Weights of a small GPT-style language model, trained from scratch on English Wikipedia: MLP 448 SwiGLU.
Each number is 500 + 25 x the weight over its row's rms, rounded and kept within 0 to 999. Layers, rows and columns count from 0. Numbers have three digits each. The size before them is the row's rms in percent of the matrix's.

# layer 9 MLP down (transposed), 448x160, rms 0.07, rows 211-240, columns 0-159
106:466539482457470514522477517471489455490488491519493488507547454546509482478473539500514471519516450539477475492458481514519511493510463531546515494498501503480546503466539530498481550536464503529493526509496519482510510496460520519549483501527547460478517471503529454538568517497534481488506545497485499491509496490508531462497509479519501455473501532509503505526487474545511517484492486493468502451526488541458495501528470484482480503489513516477486478515497497491489478509517522
094:516510488547551470502500530494502512536517502492474509530538521535472500498493493503476490495494470463438444486493536470505505480445517453510494494522516510527488450509551478443528490504510488541524489551496469468473547461484520470493522512473509518446479478462482464528516481499537523494514486523502465480520524525476502532516517490467487502480480540492513523494482516492465483536476511506530528479490521517490489479510543494498507476513471504518502483506531534498465462538495527
100:488523482484495477517460534510512467559473524478542442509485489535521516480496489477537510542498497473535534507513496516500519526506448490483494552512462500510537472499501469482451453486491524477504499520512465486544479503511526508494470491529535536519486500515501521541507481485491498485511540473490520513483493527489515542552502469485467527516519435467501502511509529496491482495482485492463520461505485448507514522496424514479534516537519503484517495522534490481501488459525506
102:470510459505518486504455478494495489531485493502499514520504533489488537490496519460447484486476488484485479442490511530505498494498444489514500487525481487481484523491480512547462462460563483473489523516504503489509471509471518514475504458504538505486543533491520462507529475541477493496486493504526537515517462529471463545533515473517530546509491453491497500485486477530523518516500510505511507543485451561508503493486522479481576522511485510487505489531517495509510559513496465
106:486486478515530514481522498507522494527493498525491484430477465506520524495526470492486505477484519499524503522516523536520496562516484519489489489502522490485449538513515556487545521516482493484479492497484476499488527476479508513462514505526501501558484494488482506497455501469537509508514490530510499497449513484527452469521504518511545512471498457422518478512479480457486459475475501514498528487505503567509494518498475520488471452516507476511550491504490482492528501541567476
103:528477437523440516486508526504531509507544477531475499524509492480470495509492511517482507518533523475497495476467485482506505519447524494487504476464514511540495484532498512489522461521478536510505520505473546506498513511510494490509493510517505547497499476507523471500474485473524501435520454528480492520527489493535496435485490513522474557484501499526461496476557464499504460519509491464516533461508542485547525514483477456476514491484512508492511531528484475463520534447508525
096:486509528503481507483477489499499494500512504497449521485528428472529468474504508502524515470495493495478497543468500506556506473547511466515490529544493502480476513508562505475494480501506512508476507474533471518499527513510539487502476475521517483527493459495523479555447490527522506489513473427529530444533499496493526501513488490460540504527488516461488480535493488502495435536516500489493490508518519513515474502494581490490472504528502527510487505499485529504475499520450513
097:484484466497450521543540488498502519472492445462507501480483538483493532504485495501474499540485531507495466492483471490472548492500504478495511451518553490487508496463474498500457501417514493462550512506498499542480493503516493489458496487540472488448566517455534524488470497461457530489511519480518507496537509538521507493517551470515549476512447526517487492528557484500471522517496500502506512483510526468504520507496500498501514497496498500511511508525530483507500528512490498
098:522499499468482510495475478515506521477466525520471521548491529495472488504517485483474487519469441527508489470479482484547489495510530524519540481499497542488509544547521505569471501527575482505515439486478510537490483501506483509486494503502481512564482470561503502492499470528482513520469456471484473484493519485467490475503456525512514525519518490479495501512523459475511510447496474523492520543521492519520482482515470476488516505482514515524495534495539503511505490459470461
106:534495483511507506475516490520552493553543499520449522512471513526496485516497493513482521488524505449487540503505476484508501493471509495513515519470525524527498484464476467464508508513501525535464486492479485548460521508522521523478518489459502515466479527457525537541516513501521471536511491494488515524524480526495463486498478492499502550486471521448498509511453522529489490503453525465514537509476510513488524497436526477464461514501564480483479478472489515484514436526490501
101:484476500502487495525537495513538469525509507469479501542472500545482504496515493473517495486533529522454490483491504496523515516443504487486470509515508497477486478512497525501373464494480494518527548498523467471477538509499491477486475501475496533460506558533536496466467476475524541489500484502460484497512507512495489494533488459508519485457482508526519496532539491520501514529486512521521512518498560480551506480506520477529510516489483478485489484523524460530521504490483483
096:526505550481520533500511487494512538431521530509515479510507516476519471434478511509493481523521493506462524500518544530505510487528481510465532463491520543528498516508474527526503482460505485501473501523456482487459501475583480485484532503518532526465481476499520504520496532498496495516485520469509511477462532437467476490520517453512497477528476522492515489476468483493528511465494507467479486517481503492523497504487503495467514469458541542505486494471531510532504472514519553
097:462532484459473507528478471498528473532535541503499519524510516473474503522481479475524493476496504493495490493533501478486531515496475506528495500424495452471510516469494472520436487553519534466553507493488463526512502477502528496475535473527476533469520538489547544479486497503517501504521499504483488509480508487447500489497472529462525575509519520495512518494489553498473487514476498494516504484510445507528504519453499524470487522522456481530500526540494505491520509487496488
098:485461473546509482506492522467506539454514508509487522498533535485457460529495519476491539488460477490481483527560506503534553491475485494502468464510474485533537494526498517489470507510489471488509504539487492442532527488539513508522491493544505478501492496489508499508471545492548481495479515527500462499537489488519510534529519479484491488466506531522472485468538487510504486506519498521486497523433544471525507491542463500523511488492457513480510499511468435474533481508540502
096:530497461493462470467469519486520522483491486520487497536503472541465498528506456525521482495531483491537484500510505502506516496475440523471474527494499478548451483493514534498467484493531487459511501514485528505529499498573489504492515493513473464514515525507476507502497493512510480539526488491492464531446506524492511482478505469525474507485542502492506503544539468481486498495530495511500514529584440517504487472520462460480520493512483533507541488477494549515488452510468517
090:493525484473496532505450479522511482533476495459500491593488521552503487513531489500497494517515487517481508496507523477503516499531519509508489531514512465509512510501474490554455487483480476512530503505554518464499479516520526450500505535504483497457491523506528526473483538472496518496489544482547486488467500503480505469514499508467502513472481465515481516472527548537475496534465505514522525495502481480469498472558533440456475460499537474499470504464461493510501513502502523
096:497482521485509491455533440472536523518503502491519509514525486499525514528476483506490497465526475530510490511482488496503474532459519534472489552449528538455535513507493495447489519471474500511517478494446452513490507499493550494478500496525499532508515501532483564515494478491523497517497458527510502473462468500460477483527487511495498522463529510512495503515476499468519505516466476477504520534510536495501510493513473505542481479461465518490511435484518528515502481562559504
096:480496533487503500458497515465496484482509492525448521580462530497511491489503510473500551502526480516533497471478513461523537492518477529495462536502505465477516483519497491478494507476446519467500507492527502539467491475496452505531523524510520509534493490512498518514496555479506523519465505444473490541521511530497519529500539478450487439521488473524538511488485497461483489514499515488499485531509451517498526507533497492468515478501453539516480521476480507491553477489471483
097:529518475487533536483478517542526465486551546474466511545497486522503491530495499526474488428502507492454463522478515466484538470509508468486494518483495515468490537556497482547512468521517512467490494512526518521513445512515515501500492464477547471551496491509434457520532472533492488462462509518515472492534532495530533517443502518489506490492509510485519494489501513492446484503497485492507505493461504504484524528518466522486521501534519494497497490484514528463506507507534501
097:514506516479514480525516486463540490497525538518493481489491494525504496536480476484488520474514497496460515536508480495474503504567492507498498493519500495513497495505486510493566490472484507542491504527489454546464454461545495488460512491498525516502464494504489458515539464485498483493474523534502485520478503539493478544488503537498497503485492485477499468511528493464462494497485503553500494479493481553528483571495506540552510447447534515497496516519490512473497481447549538
101:479504528513491520513489531482524494504509525466530482547540527505501505547489480502455483486509440526519500496499499498537557503511467509484521461486499468527517497500500446516447500479493474524499517517486458499516508459478521479477489476452498498469535475516518509481537519539505504504493516504517505544503493503521526484524511533520479451518493483522498441559492477491506506502555509445536462442481466450519497524512491493502485463477487517493512511474512529538489537478502500
101:495473533504490494512487505490488505493523487465472503508516503501504479457481511525484514509533539511511490516488520493566492508493474478504505548507507525514472495490446467463475483512495525495475533504503545493484480490534503499530522549524526460489475526504490485546520504490512519480495508483514507540482476493496445445502502467451517517465471533501545504492491492499548506523440487483502461516535527504521499537438524475559532520477502499457505512484463465530502491559483523
098:498526465492508520462516495498472492545520534523554502536485497498526496467470524493549501487475490489467503517504493475486539520527518506542493527528451492494523519464500512531489458527464478477509493517487471496490526484506503496512493501488475542474520501467492520497514538512497471493482523508508534499484530469523491510457512496478515498527487454520459468549551535483480476532497515472539510518493516551511532479496526507515468477500507499467509547487545471448459445472454477
107:501469520530519485487475494523497446552525503511513483500510516476507468490526525531488500463492475520443485449481513461470524493525488472473475502536521468562549478542482504469468456512479517495544494492506470486549521525479483514507501512486508520534511522513484501531522487521467530503501486493525542500478497521487485524523465471548496460490506481458537467525488503475526520511536506494491484512506562503468493536480466476504447471484550496532478499481514477489503498523490508
100:530473503481506492457514494488445510491485509491526503512535509464545489540467499530476523498477495511531472505518502554482516496442526514528475478482515531521510533550464509499476488540478476527470505514505514490536524533508540458509493489471485507483493517541506511528495485494519507487500522496452484450519483495526496514539537467511519492517530536464505455514459431478478518511518500518495477469485544489471508537551508462489505491495487439464504529493515468496487497477499517
099:511495509508504484502494491464498541508522477531484527509505462458524489490544492465502501477490536488520502489474481554496451484442453478478468488483538508494459533498421512489532481506493497497477498489475514503490499479525447535522483524550518500496495523530503465515503471520478541507538539524488510481525508509484500498500513511529472488449521547504510475512533477503501512466489511545510432476525552494493537545495469498496547460534499515495508503503494472504512499492480523
101:455523491479484521541479472475511523488469516514485467489501501499487507552497494534473461540466503530510464459512527499486474494479504476523497480484477495529516477491500491499571489517486465487535516524512475528539523501494541490518478493509493520482545499477459469506556464534475473510515516488540539487545487474504467518506501499488502535479563512480474503532532448468482563534478491469520520489540512516474525497500530506454491496478451510472497508515482501486476504518513494
096:477490516528477502463523506483496521476463536501507497528517505499494504467461476535492510536559514496481526496514521508530492512521481469478490483474483492479396521509520527496470525482524494528490516505495492507520513493504490506486500534531458491515479469511518514509504484503524485495546499484552480486542494498535517502520491518531471468440461544520520456520503500533433482467477534492482486527424528510518488483493515498491480518512542469490526507504471502530456524504486500
097:472527517497499545522520495525502517520473537505511529481436458459481561517483531503476513525463493494467498480469497498530497500470508515464466539507565517474511519453474484486463486511504527487538476494433527504497508502520501478516497504495529448477472469486496478476477470526572492505494509491477512541458527452475484513451524506519490544516522490478505524504529473487550504524471509505495535517481507496503504491490473495508523485532539488472481519500503514505494518523509527
098:488520490505493468486532505474461512540521465459457469502534472492480506515531500504497448518535512513497539519501517513521515518491521524514501501482526506521517468525501504554407454460510516466509523448515481523514473523484533485494548536486505487511458503473506522498460512451469509504497518529457474494504510513529482499498524497480484525482508537508484475462453486527520485535507529487481517476487480512502492491521510534453512478557505473504537513525478527480478536479497512
# layer 9 MLP gate, 448x160, rms 0.0801, rows 212-240, columns 0-159
102:483500458524462443491503477514521478476505547512528538506481465506514501498497473495510496525510510508515481511501486549466528469492502518506514428477499493511500521497498556510481480531507497484516496428501524482484516564479481506493503480522544509492490491509538518499502499509509465511494445464525550501458529535536457500522477526499521495488488511524500530524519470481486501513522453494515527549524460511502463491457484517469485516485514482450509520509498482525521448482537468
099:521491488542488507436483532515484512510516519506480508463512502470487493472518439548533462465506547500503517525461505489497509500488503508544525502482487497511502542514506524521479499510536501502478509490487506481466512458531506472492541488502462523514501444471513493451439542491460519539527493500467522469546449528497527540539518492492500472540496543512506530517495509472492497482476550522479529547496489495481473465536517509487481516554498506514503513509484471475512496499480493
100:486554495467492524522514528527496487506519500450489492483517490510494483453507479584487500504523538489514519497474464440462472503533520505498535465539476484519501469517468487569504492499495534478493466510503522533481521451498509499500478500480468459488503468462500516493506516484509506543472484500466488494511468511553491501522517543471477491499481487488552513536506503543504489475505556491470527531519495507456501482488486503482512478507501497485564509532515452492527509491483519
107:508520471504491520516517480550489533502523535479507525459500508469503502500505472459503486469494539499508503515531498540488521470524524527501500491511516511543465530523474499570501500525510482547519503492468496487484477480557501494464512505513491494501520487502498550511488521454509527512494470477460492520500480482482436478509532493480506473503522512490563538522511489464482456544519488507445491514479521510526468480535521499442448456503505460486484527491509527499471517468531526
100:536517470507507512489487481536493487542517521492497485515488496485554470495498490498509523510488535474500529498523464454483484506468520493505502464454533515476517501483511476479507532481470476526472482528496526540501491435524509525493524516513525494521520496514463447494477495555507512484561501508495497504504517510533505488476475502478465439508505470505447520547576489516489533485523451498479537512492506545488523554507506450518461511518489466506496479534510491503511504478471521
106:509522482474500492501470544489512515522470508516554432502471542475480440477523544483488489462523531496498515479463453475460513518510462523489451452500481484521491496513524519490498503521512452556527517518473492505462515485506514499493551507492461515477513498524486509491507494487534499553475442493520484439491502494534487491486501552507521509497517501485514504541513510506470512495512518462490495518500488492509545515493533467500465495492502475474492504484469530559492525478484529
094:506496511541474491492473518478474503526486504539482500502495504524526477498553522522495487498494488470499534462468472514534503546474526488489481502507472547548417441524538525486483501501490512517496477516488522508533481503503532466491494546493509494470513502459483501516464496506489517509453495505522507466543520497545527497490499516487525508465520474502496531487472476512475470514544520486480518465516489502498494472502463477482519443513480468484508498547450502452517434501536480
099:534515498502510468516528442520481492498466517480437505525512529452534517528519505480505498479542537495511462470517515525513481445499502475534587486505507506532492515495506481487473508506530465509526545526516507491502492522466507479491515489459478501505493495494490475499473476500531486516487485467497462536497512523496556516468491491507532495518509499459515484482531484498479527518449496511495522516498465473566439500527510498540499543498512476480497492519459508475470536499495541
104:523484495498488479488536477526495505540471508484465499493448485517476474494492436493515476480528503454532509546526498448500480504504505504513512490480489479497481473459512502502505499512519523508511467508502528494522555502490526532532539436462444451518499511505536498474457534487494488490519517469514469471535460501478509508492512510481443545494509491452490531545520532494493455483483529539499511521489501522522506473452506474475455498547502495538491509510487505507480493539491501
103:491511480511512464483489508479493495492505518505515472523485501486456516489469496522518492498505527517481507529533500499511502489521486470519481513481512494506537445502476458512528557530497467513543483542526496501530522492503514501515536445513463520505509517498484499477530472484444481496503482500510482480489520515529459482484500483502493504531546520561514563501516452493527514537529514476522535507493497516514463550454515513459439518529513507489486509526495430451534455483473485
093:536482489449508524510567486534495511476487506525451474475498488496498437495504522483461545493488494516501500520520510540498465478495506493477508525497547505504477526507515509526498514517553472522447519519506508521425495462489515478482488521468525483512499467488500527521484540504469499509528542491459472493509517435477488486466484482499509479500503474454544484512511499485488535510458525485496524505523469555543492558521514505490493480486474493504551488503534508479495494478491502
104:509548508515498499483532509486510488507425541493480521495459514491542554465446491448492476500489481526500498487514465522519519490520533501519552490489525494509515506502497500500482489501542510435494500492452514540529463502540487551524488517500549498491489472513514523507464492503494455527499484520507514487465482552491492504518518519495552494527457518516503497550510464494471517513490505494485505485475494475505509549502491504481430515470493502506499493511524501538510467465512555
102:521520473499510527410483500477509501527501447524487471467506496493476439480494473507517521499538499478554481492465488453506534516481483557498485521489471519508508512479498484517524480487520542458551491536497500486526508502468539498527504517481483503522532507564506532495450532499472489488508502488477516471505509468513489558480483535495524517484484447516507513506499466512515490492474533498523486514510525541519478508492518496468507530521450497471497490488526489461541527496514466
096:476542481557489538514457457530516519508534507473507482481484553436527529490489526465447529513480497541450526501471539504488519475501523533509466458512479478487501517472487506485510493494488517503512523492523517477446528484508472510472487533507509474501505498523521471519502489493475522473523524513488548474502499469471515537560455522471481530532522511503504502542472477497489525509505513485487495499476509473459514540500459496501474521522527489495466501488492478502508551485521451
093:497463535517516486537497535521488494520459530468503500493530521504450488507499500514499501455480505520458509521548536522538501508486444501464478483503551518499478446460492527490474517538534519457499484502484498482512525479480470514458477468503489509539471504541475499504545506477515505521499466527521504498509473499442479523561508491491506523495504515518522466485501510496466508512523501511464485501490498530503548517505519468421477564507497496513491514512490492452514499501540515
095:534580453461489495510481503495473474552517498503505493454488502536485508485447495469471485523474502476486516480512496474509524509504518564497478441464515506500521481496455483477504499507544516520468514470554535509502491484501478501500502511552494487490481473446517518463520502495536518500498470517493480534513500546526500517458518482514475469499504505499475504512525507471541503518505466516521576524479510482506497503450517499461521493491527517481470484461514484485467515507517475
100:534493445521538438518450487516486467483459502537512492512445503512508512460515478497488541501523507503510518512538486490485547505515475480503519487496483508480477536450532527474485481475552513486536488509498485501532478540460482551512509500487497490544475494469484509516506509511475516445503500451489494484516526517497503510496503561478508529519528489479535467500492483519513475517512501444554511510491534526527502496458478458503503504510513526472535487490480514513538501532472542
100:521508527513521470523514453495487464472509512501481493523518524471464524478491512493525561462518476508552491491532498514488508476494460468522493526515556532472429531503497526470453504514469485506478494492507531485487503519527473506486538486522484493543513481468538492497518487493541504483502545497506524471497504500492464460477523500496498515490448510482497490547521545485481489508483505466544473502500493486539479480467502518478489524467504546528494472510474527522452512525504571
109:506528491554484525466497495536511529541510478473501481492468542511472517458543475494496467507518493503505515475475516470486480465501476486503501500515523482560480455498480478508494480506464519494483532543525537458471506491532483491474484508474486514520499493487494485514456468501499518513496492533459474501494522472512443464513482513518485450455556540486492506513511489466500533596496510502500497528460504486534477496531471522464506498501479497516498470507499531532496535451499502
100:499496490512496538464531537489477494514514518487513558536506543461481478511481455510523477480505481528477511498478547463498483507475566515480541460471496520511484518500539480486511519509490493510505518512501520519465491546479462509508551487503474512519503474452482437483479467533521501548522500513485512468465484513566499440479503517491502503481506467520468495518499497524533487543482494508458529513511528490507473518505458496516535482491527497489547494500440514486515501521509492
102:474522500499551465476505463467479556537486513486459486516494519484488487469494484529515505489549529484496549520484512472511503505468537499570486534485484490538511508515491489471491540550500490550516510507459529521445505485473519501524504510455523496482505471500519500523498508484475483471505473512485513478491494500489478492513511500498496481551555481506506513567499500493499506503524509473509432463552472526470475507455466518499493508480521493515513512517424496498497496481489506
094:487465493501497516494490507501444491480514556516506516502505510488524522484479495483529466510493478528532506456521524475522474532477509495455518513505528475510582499484520509494530489481533544529514452508500524495512505487539516537523519539496550500533521534472537544485505519526518466502522511470537477457470480508506505481460497478499452446534446527500531480506502444522474490505520514518481532533516492513501515471450496483493476512485501484517453485477476486472494497478506484
101:478514475503451488503514488538491514529499469523473521502441492497546511538535505527480488493513539488567448481489494525498516485512518495501540471479500539494505512488570519513477523486487503514519495542554508466419503483482522482522468506500497525539537505483502512484504504502506502530517529465494499508524443478523457533512487478509459474505481521519496516507507483509498503515473499495454546490463487530511457500467470489495495543532465457521518515497454516505493502507493487
102:465558455489487511489511497497521470506485495537516502474496510485471503516482515474495493492514525502532522475485471502494525485496479506507516420495559519520454469549471470532527513516558520512526499508495500517487515505504479524521494499477478516516464476483465523488489547460489535497509489480505479515549486503508534473506537512498457460456526476570467524548495499537537485552504481516532505519512478457518504482503512480487458519490475497494493508487482439488520503495514490
098:504518486477511471535525533562516499527506503536595456492523522455525480463497454513488499551507529479505454482517507506490472464486482522502498462451496476483482505515511509490479482488492467475508501496487475507542511442489459497486507489494523507521448502517491506518479497487531494508540518502511484495520492536511510492488521571517528476477476490493541538515485461528507499460513536510495457495505494537504524511490527501538491537526509511486494493490460502538500517450512493
098:475481508506507468482512545516490521495486488462479485498543514494430536489504448468481510507515499467526495467517515564448495500506487539491533484509493518487467486456558502442488477480495501469536469536502485540490532511560501489490493495451488490519515480531511513513514498514485519550478485534511468546494494489506506474481563555492503499461472511519526493528561508468464516500506518507486500513505492492483484514538484496499498518489503476523497508535525528499493521518536499
096:491455499485464516492502481458500539514478470507506490481490498479511542495477503468512517511473536519495515515465488490500501505497541517524499481535512527513545535497467491528516501474523470501495498481466495472486492518503488481524491480520535492494529535529491527489489493448484553500482478505505532452496448482448470488491495513493552504546505493529517545490519443478476488565514505531491524482465490563494497545481475516457508475542509538498492481512525450476485526460519488
097:499494514484521429517501477482511479479485486472425556481508503519469476501513501469519482502501499532507535481508551504482490491496495480483502465522485498518481517486537489506479507497540504529516534496482483506501494510479512488521556575488523500493494504487470502493509500497464489455517560494545480501483530524529512461517503510517457452512496469500539535516511510490513508488487500495468504509541481482550442483513483515501545485496485529514545496474523484502503412513501521
098:462492545521476422464482479521506469445504523495509507514446482510496544507481469521535478479521527495488511463477517491514516505515517537513527526521511514527557495473484508488509515509505474485491474561458536515504494557487505474526481504524493525488512511466491510437479472488491482551502483472517543511517485527464518544476509562470491527492528443503533510494498514502483496491508505476548508525500510527496508519480503521469500473467500473462497494505469528501508507511504481
# layer 9 MLP up, 448x160, rms 0.076, rows 212-240, columns 0-159
098:521498483503488467508538479514499480514496505524517476519495478508529501513480507502503487530505489543508464499510431512457525506487482525521512503461497510492486475514491500512495483482487497487506511537502494464552528507466471515494515472554470508499519458556528533492473493504488478466491489468533512545478495551523493525456452505521514501558494498546471456535480497509508512459468523521502517494522492477428501484449504485539518492507500502480531478511530485468566468520495537
099:514496518443464453482505489489517527516513480497487467489466483511568481498512474504517487524486509497459544522466522493465489517493501510515456543511486488494495509508501505531498488491510526479492504508471509519470465511533542462483512491493479517515458482510525499493469555465480502508464501483492548474522516552461513546545513465542520473557539499479524520495489518487537507445494532524488525524519473491469498545464508509483489476512538507491523493486507482442502483464523487
102:500513539513496460496484510504500523508515503494509448483500472476502534488543506495499499497493488502461479497501498491507563538526473469497484475570502481487521465550472516488499526470504483472490490513502511521499472502475571450478479525495497501500487510503538512498522516489519478523451458496507498473494493521587524552518484493447494525504524480535511518507512507551532481518528503506451510509512517504460480510495481492493557465476473523448527504509524476505472505482466499
109:532483512508480443500498514439468479465500555490501496535488444516528546495500467514458506504531492527487468496522468533543441520495526504548504486497507448483469514513532522472513485527484533457492490481532488540547525512479510514496469473508495504500520489480513486541468479535499509483511495513490475530483502477478498498484478506492485517546462475498484502510522500498490520470500522492498465534492502479476531523553478511513521492488489546523441478512492459499552463484510491
103:487529523478512472529482500488472459472485512482521489465470486517487474487538477540491498487550513562514486544493489508473501511521522530552513478515511498496492514478482532458512483488464508479505504511522514545481529484486524489507480437455486525461497538526529504542509519488481503533468496439514535533527534514511524520443559494491507511498535491497531519509505506465456499488508530509518500531488496443474516481503481487500505497533495477499502477569503471481517470522491493
100:532474499467494538525478546493457514491525449555502470495502517478489519506490549459553470488507522508521553473559468524499580469504517454514489480481496503492469507491517496530517519521458507554529498514503515495523529511520460494512478537501439520466484518502472502488476491491487497532508500496511466498477497490474464450493492519472522547520506498486495465475502471536512504532487503494495464502518465500510511515482527494478512522466487487509507527516465477517483517514462473
097:512506532466536509479474460520475463507486537483503503540530470498500507467509496471459555510516495525495507518502503494522504481521498524492504536514471510482496491493515505452515527466486475516466502535502472470521497525472564513494475509511493546511504498457439477545511492481506496504518488502499486490452525501505491498493487500496435530519541458528544525524441481526539546477469534477455514533496532489482491486493500525507506479547522523533521487472497482500460514509538532
098:480520516508445518503492516479514484524503539502505495497481500510504501500504486436501494525552525520516522532471483486514509478495516475531517526514477531443544562465518554489509497475466514470493530513527483492491520471517454477491534463496476495520478486560472507499522525493493490527524544501508491480499509470472499476449505481485469521493532479449504517476500549521475496514483463461466486481497529495501516503479479497488492432490521533509521565535530500509511523512529489
104:484456525528526530466465516478544508548509488509475536500473552506502502490501536538442498442526516506509484490524511529488541524480475509489521526487505492518518525492480508524455507516478550486467529524455524501504503500506528493501490496492512500461514467473526503493519484489498539552452522519458528490529516538459491510477508484491501466493473534528450466479523470455492495512495501476507514486480471500477496494480505511475476537560500494478465501481477482516491438494522520
100:503511491494475478504502505513512485493482541481488530489493539476506533468493469479469465480489493472545516506535483505493469515477512505493526507469531513510483497496514506491504553506505513502490478473520504502490508467506438511502502508487492533523508501481531551546515464437520480488553537488526505517486509472531459518518520474543491522513516470451462504499507511499502490522505501523477522488481463456486441494470509549470496529564529480485504537529490489471472433516471551
097:531478501485479506474479511516465495544480523484492528460439486531529528529517506497474491476465487489519474525525480510479506503471511491544474487509487490509483487498531486551499538506465496531502515502492515535481525511464512471525476492490493490476478481462478453497483548492489506519522485536464490505462513533479518521490476531493526504482516486542524439535531488500511495522481492490489509568508513510526514543512490483501496501475461507575491517561509506500490452549549523
099:453488486460489453516489520453512501490495460520473479486496552500496525513522546510445508514499573477444495471455513525538481494502493486508501524465503501497511492481501500498495529504495485536459462529513478487488525514479516450475518486460501501501494485492481489509490458523501503475521509554498500476536453460521474555533512489513497502485504476508451516480484516493534540466534513518506500551466500483515520515508455438488545510477502491529517502504542517507509497515495507
100:485531508427500489483495469486467478513487511452518484486443485545519535471488492527500488499525522508546496467475510498510469514515508494539496505537493532504554550492491497473488473519541540458470493534474500520459499512453500486478502513476516534493539505505513530502539474525518518521548505525488525504475487498514473527473450528482506519510520472458545515532480514537526519470507505493506475487547491491486501490477497449478488532465556472493497487469481493496469494516486504
096:473446499510517493511496448462495534540546499468497471481496475548471452536476514524506509451480464517540483471512497484513518474521491512530531524492510494511475493480499521519468496521470511498522470496477495485505514551522546460506463508520479496495505500497486504510533454493529519481464520489489512521506549501446485464520479460496533470504491501523469508531474520485471531485511529501498475503559509492494507478501504521492492494417500559503552504479511508481531511521523516
090:502484520516521468534500524491493502443540481529489495494516432491494528468464517512536456525472476487495514467508493487508498503511522520486493497473519474535481521514522499520497537522480445482519539500535534489487523485500439440479477498513522479516509523498481506472471451491517514512537474501513508487515456457486503524489506553513523500515485493548506476491548515481511467532499496492529510506562500534462507527516512503488502476504490448531514467513462479496450494466465478
098:501485520470475496533476461426511545511596525517516574463506518466548515526500521493473525502505461497514488482483531474502505514501487488470496481482473521506523567524500474478476530493496501475504531483513538528484539489460523496468504509472505474440543527481500504478489486549543499507508499509492455526542494484486485491506516518483510497492502467445509469494492499506515508486505508476498518520489475517507537522502462486466516503507539513465504522486486531497516506501512488
096:504508486517470481498482460502477531529564492436503522506548516489538465528509564487508472511519512497500536514491494500538503479496568503511511552507437490515476521497466461496492467510528495519510507519514516525493477506474522458546507486499489490469504522463483477489516497504509509515509476497458526476526485482524576500472447514497487510506531498455499541509501488486517519502471465500498509454459496467481473545488504462500519492520464493482531506499484487472508460502504519
098:488502557503486527493483477503493483496464453454454484498503522492491480459489531462527518545462513499493488473475498563502498507502535460487485516519516476523503466474492489469506451497509476522478533509537511484499472499504527472543551529517503505512514544459504546470495494488475496515530451539475549537521472512500497494455533549516519497539485485511500487493552492491495528550535503501478503458463483477504466501479498494505526505541483504462495490509486500463500522485480481
101:496488542516467483571528532484467514530463516489519490500473499482548447452502487496463475527468520497487537497492529509514483485488515493496447500490526515532483469450458516499504472523494509527503497510503535456561489534517531456474515523496447454525505464449503489510503478532485485547527494499523513516501480510510491516506517514498503491486489524479467461539494519510524486522518488482493466557511496456506498478498503478517486481504532524506505499532504500488535534495548540
104:497506486512503520516487482539479513491471459527434495483562484509478524514500468531516516503525480483521512511520474501469504479525513493491503456516505520518485435548474483500506468515507510512530517493462509507495494466510525473491484527502516459450494522523537529530483472522472439462489498472463510512497466501516486557467522492493501466490560513482486528548506464553503518520469499497516513503496529492536516464501534526517478479473518490509529516505515496503501560512455475
103:524498523512496479501487455485508494525488484523475545501471495517534499518515517497549465488474476447487484476519455542491528508468494499550493486474530523545534496510531502474484525519452508477486488523519493549529505462498507500476458515536494517492477440513521485523511467524515523470515436493479521485529526461484484491509450480510487514515482494471497459509484485490550512511495481548487478487499467502526479466537542511506528522537525518515498550473459498510489514515500542
099:517495511524451503515503450468492495464497495552486512540480501493518500506525512546503500508517487466459533518466471491526497515450478509499491532451541519526481548491532519486491508494536550516481493508486474472504527537460471504516512545466500509545524539527486486498473493488480508521515455497507499513508485515457522487508500514448485486495483473500497512488481496532487474519520467437486528524530511498488457518516479522459562495496528491524523517505465478490455528521504451
108:451504485492518480483478511496490564520500475518509522521492533528531478540525502499522524470522464479507513487468549476507533502499511482484518531515490461500537502550506546482500477456496521510495477486496486496523504488502546526518500488495501505562496527493497503514452496493455531514489555477549517478460470486512487509488505464484521483508533493507448492457484507499505538500458507516487488528453482542459497515483529514478490450505545549545537513505491477481508493517543493
100:485476481506516398532482485475480466497495511528488450476531467496524513487559492539515533471489479534471520480449524550484490527522488485501511501491513491507525495523495527525463524491495452487489485487488467535494529502533504538483515524485517504503514563509462538506457521504521529500508510502487481505513480471500565520512484450523520487496471474505499471485502483499495499497470479515478513474491497520497472528548470504450520557502486503482473492528487530505505528500517527
098:534509494511520531513545454513471477526539533518487530478454489498477478493535487421481498497491504537524502523503478505492519536516528491525532511517494469489476495529520492537504496497462454513507526472552514534523525501519508524488470509511487466492507526480509535503499468469493480578515484457510526510561521511502513470492485487478513457493497522497453477483462503499514515466476524461481473556490482492510504488505493504493481555506465466525489482532486485473516495502455488
101:515477475484530451431515510501531522500485498493517508504525502495502459530509497487463466482500530461475498513471452503510526493478457483561495484488473507515534508535474534485507517526505515523502476503536478505505511491494505463505534488539498498495504495512507503472518480539529527507470497544516542523489509484502485483531499466483500461488531505509495503537504548527492459475438552489489478553443462471513510454480456530538494521484503511480486509519516529463450497521498510
097:513521543518483494485485501533461511499466454507493473527466511516469529502520566509479480482469489467474499536481487532486545512508494498520472504508499521496535501473475438522496465513497498451484501524483488504492509503532541480534457476520495485471508508477448473517455495548484459506459473489520531507510499529477478531498480539496535480515535507493478495454528532464536486567493506488528515500533528475511508499476454524508517484500500530523487483466498538482490483486539480
099:501494490474514468476443455459503447515521457506523523491524540490456493457499537514492511483514510484481486478502498511505487537490490472545483515476512468516525494569513480515530551481496496504450507518510442489501527502488524482477477481535491510526521522520527518527507510488488530498446449489496521498477506491497504530474530504508536529483493486499510478521478488522480530504526511515508458470511502523488497506469526525529445530470460529514528539491478519548512495458483451
096:491491521493486512506475481566496506478463499502522528513505482470542499482466487534489547508495497493499501472489499452488478493451437503479499533511508490473512515441504517504537520483523509511496453486474433473497501474500525550481472494439497515466521515525505491491514474534530499481547491500490516540535502487550467486537529504462508513525507509530449492508525506524498522496533486504501463504489515489495488575506541479525511526471507501486502522521530449490512504534513489